config.toml
n_layer = 8
d_model = 64
n_head = 2
n_kv_head = 2
head_dim = 32
d_mlp = 256
vocab_size = 1024
activation = "tanh_gelu"
norm = "layernorm"
norm_place = "pre"
norm_eps = 1e-06
positions = "learned"
qk_norm = false
attn_scale = 0.177
bias = "all"
tie_embeddings = true
parallel_block = false
init = "normal"
init_std_qkv = 0.0625
init_std_o = 0.0157
init_std_up = 0.0625
init_std_down = 0.0157
optimizer = "muon_variant"
lr = 0.00435
lr_mult_o = 2.0
lr_mult_down = 0.7
beta1 = 0.95
lr_head = 0.00738
warmup_steps = 200
schedule = "wsd"
decay_fraction = 1.0
decay_shape = "pow"
final_lr_fraction = 0.0
batch_tokens = [8192, 16384]
seq_len = 256
doc_mask = true
train_tokens = 100200000
steps = 8587
dataset = "wikipedia_en"
Each number is 128 + 24 x the weight over its row's rms, rounded and kept within 0 to 255. Layers, rows and columns count from 0. The size above them is the row's rms in percent of the matrix's.

# layer 3 MLP up, 256x64, rms 0.179, rows 80-132, columns 0-63
size [102 117 108  90  84 103  97  96 107 119  76  89 102 106  94  95  91 101 120  91 100 107 112  96  98  94 110  97  96 116  79  99  64  78  97 101  97 103 110  96  85  96  96 103 121 105 110 109  92 105 103  83 103]
[[135 104  94 140 107 152 124 131 111 168 169  82 112 130 124 162 124 119 126 129 133 168 148 167 127 148 154 125 109 103 108 143 137 106 142 135 135 133 110 143 133 172 125  89 122  78  83  84 124 136 163 179 116 119 134 141 119  98 123 142 111 100 132 178]
 [158 128 104 118 128 100 119 120 135 161 114 122 151  72  98 122 157 128 110 127  88 131 141  86 133 126 153 123 124 154 125 124 162 136 116 164 118 161 156 149 160 153 121 120 116 115 145  91 160 116 179 136 143 114 153  96 147  97  87  73 102 142 151 137]
 [148 141 146  94 127 171 128 166  99 123 151 119 124 111 124 134 158 151 142 107 142 113 166 151 121 103  99 153 130  99 104 133 132 155 128 145 101 140 151 140 103 165 144 120 122 109 102 162 100  90 139  99 118 134 116 101  94 151 119 104 136 207  97 153]
 [126 109 158 128 119 177 164 121  85 110 115 103 127 155 140 110 137 123 122 131  79 111 153 102 119 150 105 127 117 113  66 109 162  75 124 154 165 103 142 161 128 133 105 108 159 125  93 140 110 170 111 139 163 122 154 160 146 119 129 120 124 143 129 147]
 [147 111 122 120 131 118 156  75 141 129 172 130 124  89 133 124 125 128 115 110  79 114  80 135 152 104 165 149 172 132 112 139 137 129 165 142 122 127 132 106 157 110 115 114 109 137 185 173  95 172 136 156 133 109 109 136 114 124 101  94 100 158 118 119]
 [141 112 129 104 123  88 118 160 144 107 114 106 143 134 107  86 126 130  99 176 109  86 127 117 181 119 163 147 149 130 136 129  85 139 117  93 155 144 124 121 124 121 138 116 140  84  88 110 139 165 185 149 119 166 102 137 139 133 109 134 138 167 106 135]
 [132 155 120 108 101 122 125 199 105 155 154  96 101 115 153  91 126 138 155 140  99 153 144 114 119 118 144 113 117 119  94 120 168 141  99 123 154 134 132 144 167 140 118  90 172  75  87 134  92 117 153 110 159 116 145 104 109 139 133 139 137 136 143 113]
 [132 114  99 133 105 115 138  95 136 131 157 116 121 108 150 105 192 121 149 145 153 142 136 142 101 114 128 136 167  75 121 107 135 120 127 166 137 114 123 156 106 149  91 133  81 129  95 144 144 103 159 154  68 112 156 163 139 107 131 150 124 109 139 162]
 [102 181 157 127 131 125 151 132 163  78 146 147 132 148 128  99 118  99 132 122 114 152 147 175 132 119 144 103  95 140 110 123 122 134 107 152 119 102 120 136 112 136 136 112 137 150  77 161 111 156 104 108 130 145  85 148  87 141 175  96  80 130 154 130]
 [150 152 129  93  70 153 159 157 144 136 122 139 102 182 135 104 103 144 178 132 155  91 101 109  78 100  90 121 113 151 150 127 114 127 134 136 140 138 143 114  93 126 115 123 113 137 112 142 161 167 154 152 136 124 139 124  77 128 115 123 108 133 158 114]
 [116  88 112 110 139 106 139 149  96 155 143 109 122 143 113 152 107 115  87 163 133 143 132 119 143 134  94 150 136 157 165  98  96 109 139 147 146 168 110 110 118 132 118 163 107 124 135 111 121 192 173 111 157 119 135 117 190 112  95 116 148 111 110 106]
 [189 113  93  93 105 143 158 114 114 152 130 112 139 119 137 129  87 128  94 126  96 130 116 136  87 141 159 113  80 131 135 118 100 138 154 125 175 167 154 137 100 110 148 171 132 129 103 150 127 143 138 113 103 150 164 136 138  74 147 118 115 138 149 127]
 [155 149  95 151  83 149 121 134 125 140 150  96 144  99 128 123 193 122 122 130 123 134 117 113 176 105 149 135 143 130 132 132  87 143 115 155 126 145 136 138  99 153 138 138 132 127 139  99 138 167 165 171 148  81  77  93 142 104 107 107 146  95 140 119]
 [103 108 117 114 103 129 180 106 135 126 177  88 173 155 157 151 121 156 116 106 120 128 183 147 141 127 124 126  91 105  89 145 121 152 163 160 140  81 115  93 141 112 128 107 152 124 105 143 100 116  81 124 137 124 122 151  93 136 121 151 138 132 119 131]
 [136 129 134 130 134 117 159  83 158 138  95 119 170 109  85 116 130 128 108 143 126 158 105 142 181 131 140  90 122 127 120 145 121  80 155 115 116 119 150  97 134 137 115 148 134 147 153 176  98 104 135 164 144 140  98 136 127  87 183 109  87 113 117 137]
 [107 124 100 168 115 143 122  76 133 125 110 138 109 146 140 145 108 141 149 140 121  73 114 159 142 172  91 145 142  99  93 101 171 100 166  96 128 144 147 111 161 119 106 102 147 130 127 171 161 116 137 127 111 146 133 181 115 137 115 111 109 100 128 120]
 [135 107 117 140 149 116 145 136 126 100  91  94  96 110  75 115 130 149 106 154 178 122  90 130 147 168  92 164 104 150 140 158 127 153 120 147 133 122 130 119 141 104 137 152 115 154 183 119 129  60 153 127 150 137 163 100 137 130 121 119 116 149 125 136]
 [146 112  94  94  97 117 121  88 155 151 164 115 191 129  68 109 138 114 137 105 150 143 109 157 144 165 118 142 101 169  94 139 140 124 123 116 127 127 112 113 116 167 103 108 135 103 138 153 136 126  97 169 153 136 122 138 126 138 114  88 114 168 137 131]
 [149  81  92 141 150 107 129 100 145  94 141 115 112 120 103 142 158  96 124 112 163 111 130  93 112 134 135 147 129 132 131 126 129 149  84 120 153 184 156 130 170 126 137 144  97 151 142 114 137  88 170 122 131 101 141 130 137 109 101 120 187 140 132  80]
 [100 109 148 148 120 113 128 156 145 108 119 118 165 132 155 154 109 156  87 125 155 102 122 145 113 126 122 134 145 118 131 142 128 157 145 149  90 109 106  52 150 128 103 112 138 124 107 124 119 108 184 157 203 134 104 100 115 131 123 139 138 137 121  92]
 [157 112 104  85  99 140 164 111 115  95 153  88 148 146 146 110 139 121 122  68 126 178  91 158 131 126 106 130 105 141 125 166 129 109 112 136 127 160 114 120 155 177 175 113 135 130 111  89 108 155 147 127 117 149 108 142 149 147 155 143 120 119 141 104]
 [124 159 131 127 133 126 109 150 104 114 181 146 113 158 121 122  94 145 134 135 173  94 131 151 125 140 101 125 110 118 154 125 105 145  87  92 106 116 135 137 139 122 138 110 185 164  91 133 164 165 140 119  89  78 129 156 100 117 152 143 140 126 115  85]
 [144 148 102 158 117 196  86 104 122 105 146 124 148  88 139 135 107 109  83 135 117 124 104 129 105 118 136 157 144 130 117 131 161 181 115 149 149 141  89 112 131 175 140 131 120 106 158 133 157 106 163 112 135 145 113  91 114 132 145 109  95 105 157 141]
 [146 161  96 141 126 119 143 121 159 133 152 114 144  78 117 127  91 116 124 128 155 139 148 140  84  96 179 124  84 150 138 130 128 154  91 101 116 130 163  83  89 120 119 111 108 164 133 127 153 140 138 163  98 157 122 119 140 117 104 134 122 188 132 140]
 [124 114 134 103 120 159 144 117 123 145  99 158 102 115 137 124 105 152 137 157 114 164 134 106 145 180 138  90 131 130 101 119 176 128 123 137 110 142  99 146 158 113 121 130 187 130 147 149 104 175 140  63 116 155 116 136  92 111  93 104 109 150 122 130]
 [106  89 113 111 126  89 140 138 131 110  92  99 148  64 155 127 139 114 141 128 130 112 118  91 137  99 116 136 151 127 151  99 125 127  88 134 122 102 131 194 113 164 120 121 164 122 120 126 159 181 176 142 116 111 149 113 135 135 154 139 154 147 149 138]
 [117 155 159 114 126 161 166 123 112 153 109 111 158 125 136 123 126 141 125 102 128 117  87 103 152 108 141  80 124 100  76 143 135 108 137 143 150 107 158 123 129 147 143 133 174  76 114 142 111 152 134 149 120 114 133 102 143 131 190 103  72 155 139 125]
 [ 97 162 132 135 157 145 157  77 116 159 139  95 117 119 127 133 154 121 107 122 159 130 118 107 137 113 119 151  93 137  82 158  96 150 135  98 106 146 143 140 114 130 139  99  86 148 154 171 116 149 130 165  98 144 155 135 105 156  96  83 144 155 148 148]
 [102 161 123 117 116 136 168 158 137 132 135 136 163 122 122 124 109 158 112 157 101 140  95 128  89 105 179 154 130 114 130 144 127 123 142  71 125 117 126 120 117  95 136 104 196 162 105 151 127 144 175 130 120 131 103 119  94 176 119 108 137 130 139 101]
 [ 96 161 130 110  89  97 132 141 126 144 112 122 123 128 110 123 152 154 115 105 113 125 124 125 120  89 118 126 117 138 150 126 110 150 148  80 149 145 131 125 164 140 122 164  72 166 100 158 146 115 160 121 107 109 148 112 166  97 175 186 101 119 161 120]
 [114 128 166 115 103 174 125 131  90 104 173 114  93 166 121 126 151 129 131  99 143 132 130 131 152 144  93 159 133  85 108 111 191 153 116 133 107  99 116 149 146 114  76 140 177 121 125 158 129 139 149 109 121 144 171 141 148 130 135 115 135 149 135 107]
 [177 171 124 117 126 112 142 126 162  96 132  92  98 123  80 134 125 160 178 108 118 113 149 143 148 136 125 143  58 135 114 111 119 111 126 118 111 145 121 191 147 139 138 115 134 110 144 120 157 135 112 135 148  88 128 127 109 117 166  85 129 120 151 121]
 [ 72 150 159 121 129 119 152 117 100 150 161  94 138 142 102 127  99 161 112 120  85 167 107 159 139 112 118 153 118 135  81 112 152 122 123 161 147 151 143 140 107 120 103 124 129 109 110 149  95 112 114 149 153 111  95 128 156 145 128  76 132 174 122 161]
 [ 93 105  96 132 128 118 113 161 156 137 164 107 157 132 140 118 160 140 147 153 132 124 106 102 145 122 119 114 140 117  70 113 112 153 101 135 161 135 149 114 146 143 113 111 157  87 146 101 100 147 166 111 151  61 109 107 157 108 118  92 159 145 106 126]
 [152 147 146  87 142 150 127 134 126 145 126 110 113 163 136 101 105 136 136 120 115 120 131 133 149 124 108 128 138 104  97 113  78 141 147 103 115 173  88 168 129 156 122  95 116  94  72 131 155 129 149 126 137 116 133 131  90  99 195 118 180 135 146 130]
 [154 121 122 177 128 136 121 139 135 147 134 134 109 138  82  88 160 160 140 142  89 113 128 122 169  58 109 108 110 136 145 147 112 175 116  88 175 152 156  93 119 138 107 101 133 155 121 137 118 163 125 133 125 108 111 127 100 154 134 106 130 133 145 104]
 [164 100 125 122 100 130 152 148 104 118 149 134 153 159 119 151 102 161  96 104 134 109 111  93 122 104 132 131 144 143 156 102 126 159  95 126 119 140 115 159 126 149 109 155 161 111 131 123 116 164 142 172 145 122  88  70 150  83 127 141  78 151 145 108]
 [150 123 117 117  90 105 116 120  95 145 161 135 115  71 112 204  91 147 117 154 151 121 113 146 122 128 126 117 123 128 132  96 123 122  90 135 148 144 140 110 150 153 170 119  94 161 110 169 166 116 129 124 125 110  85 157 126 141 151 125 102 159 138 138]
 [138 129 106 126 133 149 123 154 120 112 166  89 151 144 139 125 105  69  89  68 145 165 156 119 119 112 107 155 117 114 139  98  94 102 116 161 148 109 140 119 151 167 117 115 149 166 114 144 142  95 153 137 157 107 109  85 143 141 129 154 158 117 121 118]
 [150 107 153 100 120 121 126 105 133 121  94 115 147 144 151 117 105 151 167 133  95 104 104 153 113 123 107  84 121 151 171 107 116 112  95 119  95 131 152 145 133 140  93 149 157 158 114 182 118 134 157 160 164  80 103 148  94 156 129 110 130 114 151 105]
 [105 161 138 154 125  90 136  95 157 156 103 143 171 138 119 120 104 135 107 152 147 135 107 151 159 103 176 106 149 132 142 104  92 131 152 138 127 111 160  90 141 139  87  86 105 136  96 125 123 166 136 120 158 109 117  92 139 126 150  79 165 127 136 126]
 [127 107 138 117 145 105 161 139  87  98 158 115 144 147 119 155 134 177 134 115 158 136 131 158 125 110 127 105 156 136  81 102 139 125 144 132 171 110 130 123 157 147 111 117 125 132 115  88  78 105 164  83  63 130 156 132 141 135 104 125 128 117 118 168]
 [118  93 137 156  96 116 161 132 101 139 147 112 130 153 147 112 128  99 117 132 143 110 103  93 116 134 132 107 101 137  82 160 177 154  99  79 168 123 104 136 150 157 161 104 157 168 149 149 132 145 176 105 106 117 102 168 129 125 121 106 115 135 135 120]
 [106 164 107 132 124  96  87 121 139 164 127 140 154 108  94 116 125 167 133  82 144 119 115 131 119 139 109 123 132 149  92 149  83 121 127  64 154 100 141 129 124 176 134 149 128 133  85 132 123 156 154 143 119 138 157 138 144  96 191 113 130 137 122 126]
 [106 146 116 114 136 155 143 153  79 143 133 132  94 132 130 140 138 114 133 130 124  85 129 111 147 137 136 112 124  97 125  63  71 137 111 105 120 140  96 147 129 133 151 120 145 141 118 172 111 181 133 119 161  80 129 160  98 124 148 107 155 175 149 133]
 [146 172  89 121 140 165 128 108 138 134 145 122 153 165  96 142 103 153 147 139 144 146 106 120  97 121 137 151 168 132 132 157 126 150  68 150 156 108 136 118 120 119 123 130  86 121 111 110 128 197 133 108 155 121  85 121 115 121 128  93 100 122 151  92]
 [ 94 123 103 151 147 101 114  95 131 151 160 134 115 129 136  98 190 123 157 132 106 124 142 126 138  99 150 134 107 117 109 108 109 190 149 146  99 125 130 154 148 168 134 111 136 111  95 104  85 144 136  96 156 101 135 155 162 106 105  98 168 129 117 126]
 [ 81 134 140 153 125 166 143  83 177 121  99 119 149 149 157 106 136 117 127  88 132 139 130 116 123 135 135 140 113 109 132 160 122  81 133  98 151 106 138 152 146 113 116 144 136 110 150 197 121 125 136 162 102 123 108 109  98 133 125 179  93  91 110 137]
 [118 145 156 151 153 154 113 122 135 133 117 122  91 140  91 112 130  91 172 159 131 136 136  99 167 153 110 154 142 127 100 116 113 113 110 152 191 168 119 106 150 152 131 108 170  87 142 128 121 129 136 172 101 105 122  93  84 122 129 128 111  95 137 120]
 [139 125  92 121 135 107  98 146 165  99 149 129 141  81 123 126 174  92 141 147 118 155 148  93 119 130 157 170 124 146 114 107 118 133 101 167 106 180 133 110 157 151 147 151 105 110 133 144  85 123 169 141 150 139 131  83 139  96 129  97 143 119 147 122]
 [132 126 119 172 181 142  97 107  95 101 159 122 149 115 130 145 134  94 118 103 179 171 153 124 112 129 145 127 130 140 106 114 147 137 127 150 113 106 104 113 151 141 125 121  81 120 145 142  71 141 156 123 138 167 119 119 128 166  96  92  90 128 146 156]
 [114 167 120 133 149 117 162 135 196 119 123 160  67 142 129 119 109  83 115 121 145 148 124 132 126 100 132 125 118 106  93 104 131 133 140  80 119 172 109 144 148 130  80 134 124 145 100 114 173 155 137  88 140 137 166 120 114 120 116 150 142 151 121 132]
 [110 170  98 115 119 154 114 156 165 133 186  96 108 109 116 100 147 116 110  87 106 168 106 135 133  65 130 113 132 153 108 166 100 123 111 155 116 137 137 141 145 166 135 111 135 168 103 128 112 132 140  86 121 130 145 164 104  93 132 135 134 125 143 132]]
# layer 3 MLP down (transposed), 256x64, rms 0.0576, rows 80-131, columns 0-63
size [106 130 102  88  87  96  95 100  94 133  73  96 100 105  94  92  86 102 104  97 100 115 114 115  99  92 139 110  95 105  75  82  77  79 101 105 102 103 117  98  76  99 103  95 120 108  99 103  91 112 108  75]
[[154  90 161 155 179 174 145 106 176 162  92 105 137 106  80 114 166  85 124 117 141 119 114 128 141 131 155 115 148 146 147 148 138 104 137 154 100 106 146 100 147 117 125  92 120  85 119 125 110 117 135 128 142 135 140 152 128 104  91 104 139 110 107 139]
 [ 98 155 121 155 122 135 140 127 103 135 101 169  74 146 124 112  97 130  96 141 124 140 129 161 140 147 114 169 102 133 138  91 149  96 140  97  95 131 116 122 120 137  86  93 172 177  88 147 102 138 158 150 153 148 114 142 125 121 140 168 121 134 103 109]
 [115 131 107 122 158 113 195  69 139 137 122 105 133 140 100 115 110 108 144 137  86 128 129  82 100 149 120 143 122 140 151 129 136 150 113 108 149 121  80 166 128 129 132 136 139 136 104  82 145 129 196 138 144 142 161 121 124 138 158 160 133 147 104 133]
 [133 143 139 138 128 114 108 170 133 130 115 129 200 106 136 139  90 139  82 140 115 119 107 161 146 133 142 108 113 163 152  97  91 169 125 128 105 157  94 136 160 108 137 166 133  70 119 127 128  73  93 127 144 130 130  98 124 134 145 131 132 130 114 145]
 [120 168 164 109 177  73 152  95 165 126  94 146  84 126 151 135 164 135 139 143 138 125  77 112 147 174 134 102  83 139 137 106 127 132 144 106 113 118 150 139 107 167 122 132 134 109 101 133 116 157 123 152 143 135 116 101 122 152 141 120 123 159 101 108]
 [146 134 151 147 162 114 124 146 118 121 159 118  92 133 137  93 165 130  97 137  83 136 117 143 117 126 157  78 165 131 129  95 154 117 155 155 151 103 115 119  98 170 106 120 121 110 121 124 102 112 125 166  87 124 117 157 139 168 136 114 146 136 169  73]
 [128 116 194 145 156 129 148 134 115 114 154 174 159 124 126 109 123 140 119 135 131 166 120 120 106 128  69 130 154 122 114 122 172  98 137 132 100 126 133 126 144 120 136 120 160 157  76 114 141 143  75 112  83 142 109 131 117 150 158 149 115 118  80 116]
 [122  89 125  93 107 144 113 176 165 113 104 113 118 111 162 145 126 113 113  93  96 162 130 132 126 108 159 110 137 168 168 123 147 153 122 103 138 127 101 127 114 117 101 120 135 140 185 119 162 175  86 135 158 111 102  96 132 121 125 126 127 119 170 156]
 [103 115 160 109  63  85 101 165 108 125 123 124  97 130 165 120 130 113 168 158 133 145 104 148 143 147 113 113 146  98 136  84 161 126 121 108 102 115 154 149 142 125  94 184 150 140 145 156 141 123 152 128 136 136 152  94 118 158 100 130 150 147 119 104]
 [114 116  91  90 121 111 161 145  90 134 140 115  84 183 120 120 119 162 174 164 102 127 108 121 140 106 160 143 141 118 182 151 130 164 132 130 137 111 155 138 140 122 143 125 111 121 110 111  83  87 133 134 121 131 129 121  98 149 185 106 111 123 107 114]
 [135 108 138 153 175  85 132 139 118 112 139 163 125 136 108  77  94 155 149 173 141 132 122  90 109 168 113 151 170  90 129 160 137  88 155 119  68 120 142 108 155 145 117 108 107 115 117 128 109 113 112 142 136 134 139 155 132 136 110 108 165 115 141 143]
 [112 116 164 131 113 144 139 144 140  98  88 133 137 147 116 123 145 109 154 165 158 130 157 115 132 120 114 111 162 141 113 146 121 117 143  98 213 121 109 166 112 107 104  83  82 111 143 131 130 164 107 109 130 117  87 118 116 115 162 136 163 100 130 130]
 [114 121 124 107 115 161 131 137 151 161  96 155 121 115  84 138  78 155 132 128 144 121 154 108 146 126  88 165 110 152 117 122 120 149 134 134 135 129 116 135 125  75 105 101 154 104 111 109 138 132 135 113 107 118 177 127 133 119 125 103 153 157 183 198]
 [152 111 132 152 130 114 161 141 132 116 167 127  90  99  91 162 136 164 138 133 113 130 131 136  93 121 135 120  98 169 117 113 103 151 106  79 115 157 109 145 173 141 164 106 111 141 122 131  66 144 129 160 165 104 162 133 121  85 155 127 143 129 113 123]
 [106 139 159 155 117 101 108 122 187 105 109 125 131 110 146 133 157 104  91 136 143 146 124 137 144 158  92 113 152 137 136 127  89 153 147 115 115 106 176 136  99  99 162 128 147 147  63 152 149  94 138 152 150 105 130 153 106  99 144 129 140 129  95 104]
 [ 89 107 132  86 132 113 153 143 120 127 127 106 163 130 155 130 110 148 148 111 123 116 166 141  88 117  97 140  99 168 105 143 158 174 150 128  94 105 167 177 142 130 120 168 112 127 165 108  73 132 119 106 104 127 149 138 131 121 120  91 119 120 115 158]
 [162 131 125 144 110 122 133 138 145 130 135  71 121 135 123 130 167 111 118 129 142 121 139 113 118 148  96 103  95 117 110 172 133 137 115 139 151 133 158 110 185 113 117 135 143 124 138 113 123  88 217  95 107 137 140 125 115 164 121 110 145 124  71 118]
 [146 139  94 140  95 112 110 141  79  94  80 125 120 151 115 123 111  85 143 134 148 136 166 115 141 137 146 137 130 165 133 165  99  73 149 104 135 102 117 148 146  81 164 127 122 131 135 140 112 137 187 145 127 167 118 144 120 123 124 158 129 102 129  95]
 [111 121 144 165 140 154 132 173 138  95 132  98 172 100 122 101 162 131 128 150 156 129 126 129 117 104 101 114 137  69 122 112 121 165 109 138 119 162 110 122 168  94 130 128 160 136 140 131  62 119 106 114 111 142 100 151 165 117 109 150 130 103 162 137]
 [137 134 147  93 124 146  93 119  85 157  78  72 142 118 147 120 142  96 144 136 119 136 163 114 119 121 155 112 153 157  58 125 135  97 119 106 135 188 115 113  99 122 140 118 143 136 146 151 143 147 148 135 142 111 165 133 110 157 140 137 159 113 111 126]
 [101 156 162 135 122 128  63 116 164 129 121 151  95 121 118 116 153 163 110 157 160  94 146  92 135  95 151 158 100 133 131 127 115 175 163 111 135 147 123 129  98 102 108 156  59 118 159 145 146 129 121 128 151 126 133 110 118 139  97 139 116 142 122 139]
 [194 143 130 116 163 162 162 167  96 118 101  82 163 114 130  89 129 105 142 126 132 117 115 120 129 124 148  91  89 158 146 127 121 107 115 134 158 148 159 108 107 133 146 154 102 124 127 119 122 106 114 146 123  94  95 164 134 179 114 116 116 144 157 119]
 [ 96 127 138 128 193 143  86 111 134 150 134 160 155 146 139 122 115 149  81 132 129 121 132 140 169 147 125 138 151 155 101 124 131 121 175 137 185 120 104 142  83 106  91 114 111  90 134 110 142 114 161 131 121 119  98 143 116 133  77 148 121 134 105 124]
 [ 95 129 149 196 118 123  98 113 139 125 110 120 112 166 156 141 149 111 128 121 147  93 132 119 140 148 107 153 187 143 136 128 132 139  91 136 102 102 120 130 191 153 157 122 138 123 139 137  83 129 139 114  98  99 123 131 104 104 154  97 107  85 148 121]
 [124 105 121 112 187 119 161 133 130 109 136  93 102 164 133 177 168 135 155 157 140 145 139  96  98 129 140 165 105 126 151 147 119 166 128 139 101 105  88 153 108 128 130  76 122  95 103 136 115 124 168 131 110 122 117 113 118 134 136 156 149  87  99 139]
 [139 168 102 123 136 137  82  99 123 123 117 139 100 152 142 104 101 121  98 115 122 137 100 186 155 144 167 140 175  98 109 121 167 144 144 144 158 141 113 112 100  83 148 105  98 129 118 146 121 121 145 116 167 176 138 115 124 167 118 108 129  95 138 122]
 [134 109 151 151 126 123 120 134 100 133  91 163 134 159 161 135 115 148 116 174 135 151 134 149 127 150 110 116 124 112 179 132 122 143 122 137 140 130 137 130 132  89  94 121 165 123 100 116 117 132  17  95 112 127 125 159 116 142 126 133 150 139 135 103]
 [106 151 120 135 111 155 118 126 177 166 114 125  75 144 117 131 159 134 122 132 113 115 132 142 164 104 124 105 142 105  85 140 114 135 122 121 157 126 126 139  95  58 145 122 138 124 141 148 140 143 112 156 170  62 103 103  99 129 130 142 132 169 133 154]
 [ 75 133 176 159 147 153 136 115 126 123 147 117 111 124 108  98 108 108 168 125 194 121 138 169 166 117 198 159 127 114 111 132 141 114 107 128 130 112 104 150  98 146 124 106 124 113 125 100 117 126 106 127 101 104  98 114 123 136 116 148 156 137  96 148]
 [131 120 147 159 160 130 147 118 131 101 125 128 133 146  96 131 108 143 104 134 133 109 101 180 131 145 108 112  98 108 162 137 116 137  88 151  95 153 135 175 136  97  81  69 149 120  94 111 132 131 152 183 182 131 121 123 137 132 127 103 101 126 135 143]
 [164 123 116 151 135 134 125 132 131 162  71 116 160 130 108 156 114 111  89 129 101  97 181 140 133 120  97 129  81 122 160  95 111 139 131 106 122 143 160 120 156 101 141 121 110 147 176 156 141 133  81 102 165 103 115 147 112 148 156 119 117 154 123 148]
 [133 115 133 125 115 121  91 108 137 112 110 128 215 155 131 171  65 128 135 111 114 102 139 151 105 136 138  77 124 154 135  92 139 152 154 104 100 157 119  96 135 138 101 158 134 123 126 153 129 113 113 115 122 159 178 127 109 138 120 119 152 134 110 134]
 [ 72 135 114 101  88 143 131 159  97 127 126 138 115 107 112  96 119 150 139  84 136 172 117 164 124 118 169 108 134 131 121 109 182 112 133 113 163 130 147  91 131 122 143 151 151  99 109 133  97 165 139 178 135 134 110 127 170 142 134 129  96 142 110 148]
 [138 157 124 125  84 112 122 120 129 178 117 135  85 150 146 115 155  90 119 147  95 158 128  97 131 112 121 100 150 128 115 139 135  99 169 112 121 151 144 106 141 152 123 177 124 131 101 109 150 176  77  81 117 159 156 149 142 143 142 129  88 139 129 131]
 [139 125 144 170 127 144 106 116 130 134 137 165 138 152 144 115 145 110 133 160 147 137 161 138 165 162  74 110 165 169 150  66  99 110 110  94 119 115 119 114 125 125 122 172 132 115 111 116 115 136 137 105  98 155 121 126  97 110 109 141 152 104  88  83]
 [121 127 110 140 122 107 103 140 169 156 130  80  66 156 142 172 112  89 118 119 146 128 111 132 155 129 150 127 158 132 143  92 119 104 154 148 120 138 148 158 117 133 148 148  98  96 100 135 158  81 133 112 104 129 129 130 122 102  94 122 143 140 184 160]
 [149 149 137 142 100 125  62  83 160 170 118 136  96 129 142 144 169 139 119 100 137 121 125 144 168 147 161 118 144 132 142 137 167 131 156 118 118  83 140 134  96 111 134 148 131  91 125 112 135 157 131 110 125 124 126 132 101 105 157  76  89 161 110 107]
 [128 159  89 151 163 120 112 114 156  60 107 149 109 141 131 119 141 118 154  92 128  95 110 156 126 147 113 188 174  95 120 125  92 136 129 151 133 129 131 123 137 143 151 137 116 173 102 148 113 106 117 118  99 122 108 117 173  95 138 138 110 117 155 147]
 [110 148 188 106 150 135 132  80 136 155  75 130 122 126  79 117 128 158 142 144 133 118  97 108 132 143 145 119 124 136 138 149 161 138 138 106 153 156 134 158 112 141  98 131 159  92 112  93 149 108  94 116 123 121 127 145  71 126 102 149  99 149 161 150]
 [145 119  97 136 133 132 123 177 103 112 117 118  86 130  95 127 155  93 156 159 158 162 160 136 130 135 118 155 120 137 152 170 118 116 145 145 163 123 195 135 112  97 131  99 125 153 120  96 116 157 105 127 121 111  80  90  95 131 117 125 148 107 153 120]
 [154 153 184 103 154 117 123 108 130 117 147  67 149 179 139 141 136 156 188 154  92 112 111 124  85 140 110 117 140 136 143 104 157 132 141 123 101 110 149 123 146 138 137 139 133  95 103  88  96 114 122 102 148  97 108 145 120 159 141 118 153 128 130 112]
 [133  91 123 109 131 115 115 106 144 172 103 135  80 127 165 174 164 113 161 117 115 134  97 146 122 160 103 127  93 125  98 153 180 107 120 159 141 127 141 149  89 139 128 108 110 173 125 145 159 147 128 113 143 114 125 128 150  66 102 119 141 130 123 139]
 [108 150 127 165 110 148  81 166 156 179 144 125 115 114 167 128 144 175 113 110 109 169 165 139 112 132  94  89 131 109 142 156 136 149 137 147 114  99 115 119 115 123 120 152 148 103  75 122 140 115  95  98 135 123 148 108 113  97 170 128 135 136 139 105]
 [178 113 122 155 137 106 133 153 106 151  97  94 140 153 153 128 180 120 173 112  96 140 156  69 140 129 118 141 148 117 131 128 142 122 157 117 140 153 141 152 136  93 145 136 116 153 112 135 120  88 116  88 155 140 105 126  85  96  96 134 151 108 152 105]
 [104 158 102 147 141 120  99 102 153 121  76 120 158 105 129  90 114 157 121 171 127 125 115 147  90 132 119 145 146 132 123 179 120 162 107 123 120 121 157 137 108 126 131 147 123 124 123 113 177 115  87 135 145 149 128  85 171 135 153 150  84 143  83 129]
 [167 156 154 127 127 100 168 152 149 134 170 115 111 108 135  82 138  98  94 113  95 100 126 117 192 145 147 139 120 180 127 138 131 133 159 117 144  76 103 125 118  95 131 177 110 149 117 109 114 110 130 126 128 125 135 106 102  85 138 127 140 131 143 128]
 [126 131 136 152 158  75 138 100 146 145 145 144 128 115 151  89 131 112 141 129  95 172 114 134 109 110 151  66  71 164 116 157 152 116 144 141 132 106 142 112 125 120 150 152 139 123 149 143  82  69 120 134  97 137 139 128 128 115 155 168 148 127 134 138]
 [149 125 101 158 102  69 147 130 136 117 160 128 150 107 119 145  81 130  87 106 130 163 120 178 122 135  91 158 108 158 125 126 122 119 141 138  90 136  89  80 129 127 115 124 150 163 135 115 166 119 151 126 111 151 150 119 159 122 137 113 103 170 138  98]
 [ 79 118 157 120 118 109 129 102 149 106 145 148 123  81 135 150 127 143  83 118 140 128 113 153 135 133 120 118  93 111 160 132 166 139 189 132 111 126 161 149 164 165  77 132 122 136 125  92 143 168 108 162  92 113 149 132 144 111 121 155 123 139 118  96]
 [183 130 105  93 111 120 130 162 168 119 122 120 165 142 129 113 151 116 109  83 135 155 171 146  99 143 103 138  84 123 114 128 143 143  94 117 110 129 123 127 158 119 161 152 163 115 146 167 109 134 147  96 125 109 111 161  90 130 106 118  73 116 139 141]
 [131 146 135 176 148 124 106 135 110 159 168 136 131  98 122 153 138 115 111 142 126 135 138 180 138 131  84 111 149 155 133 106 121 110 135 117 136 153  90 101 131 105 157 138 126 122  99 115  94 139 174 113 183 129 103 131  77 160  90 124  86 142 142 102]
 [139 127 148 121  94 140 109  72 101 112 127 150 163 161 140 137 114 146 162 110 104 154 112 136 123 134 121 126 158 133 154 154 116 161 141 160 108  87 147 152 138 121 106 123 173  87 163 147  87 132 121 107 106 136  88 129 177  85 134 110 140 108 104 118]]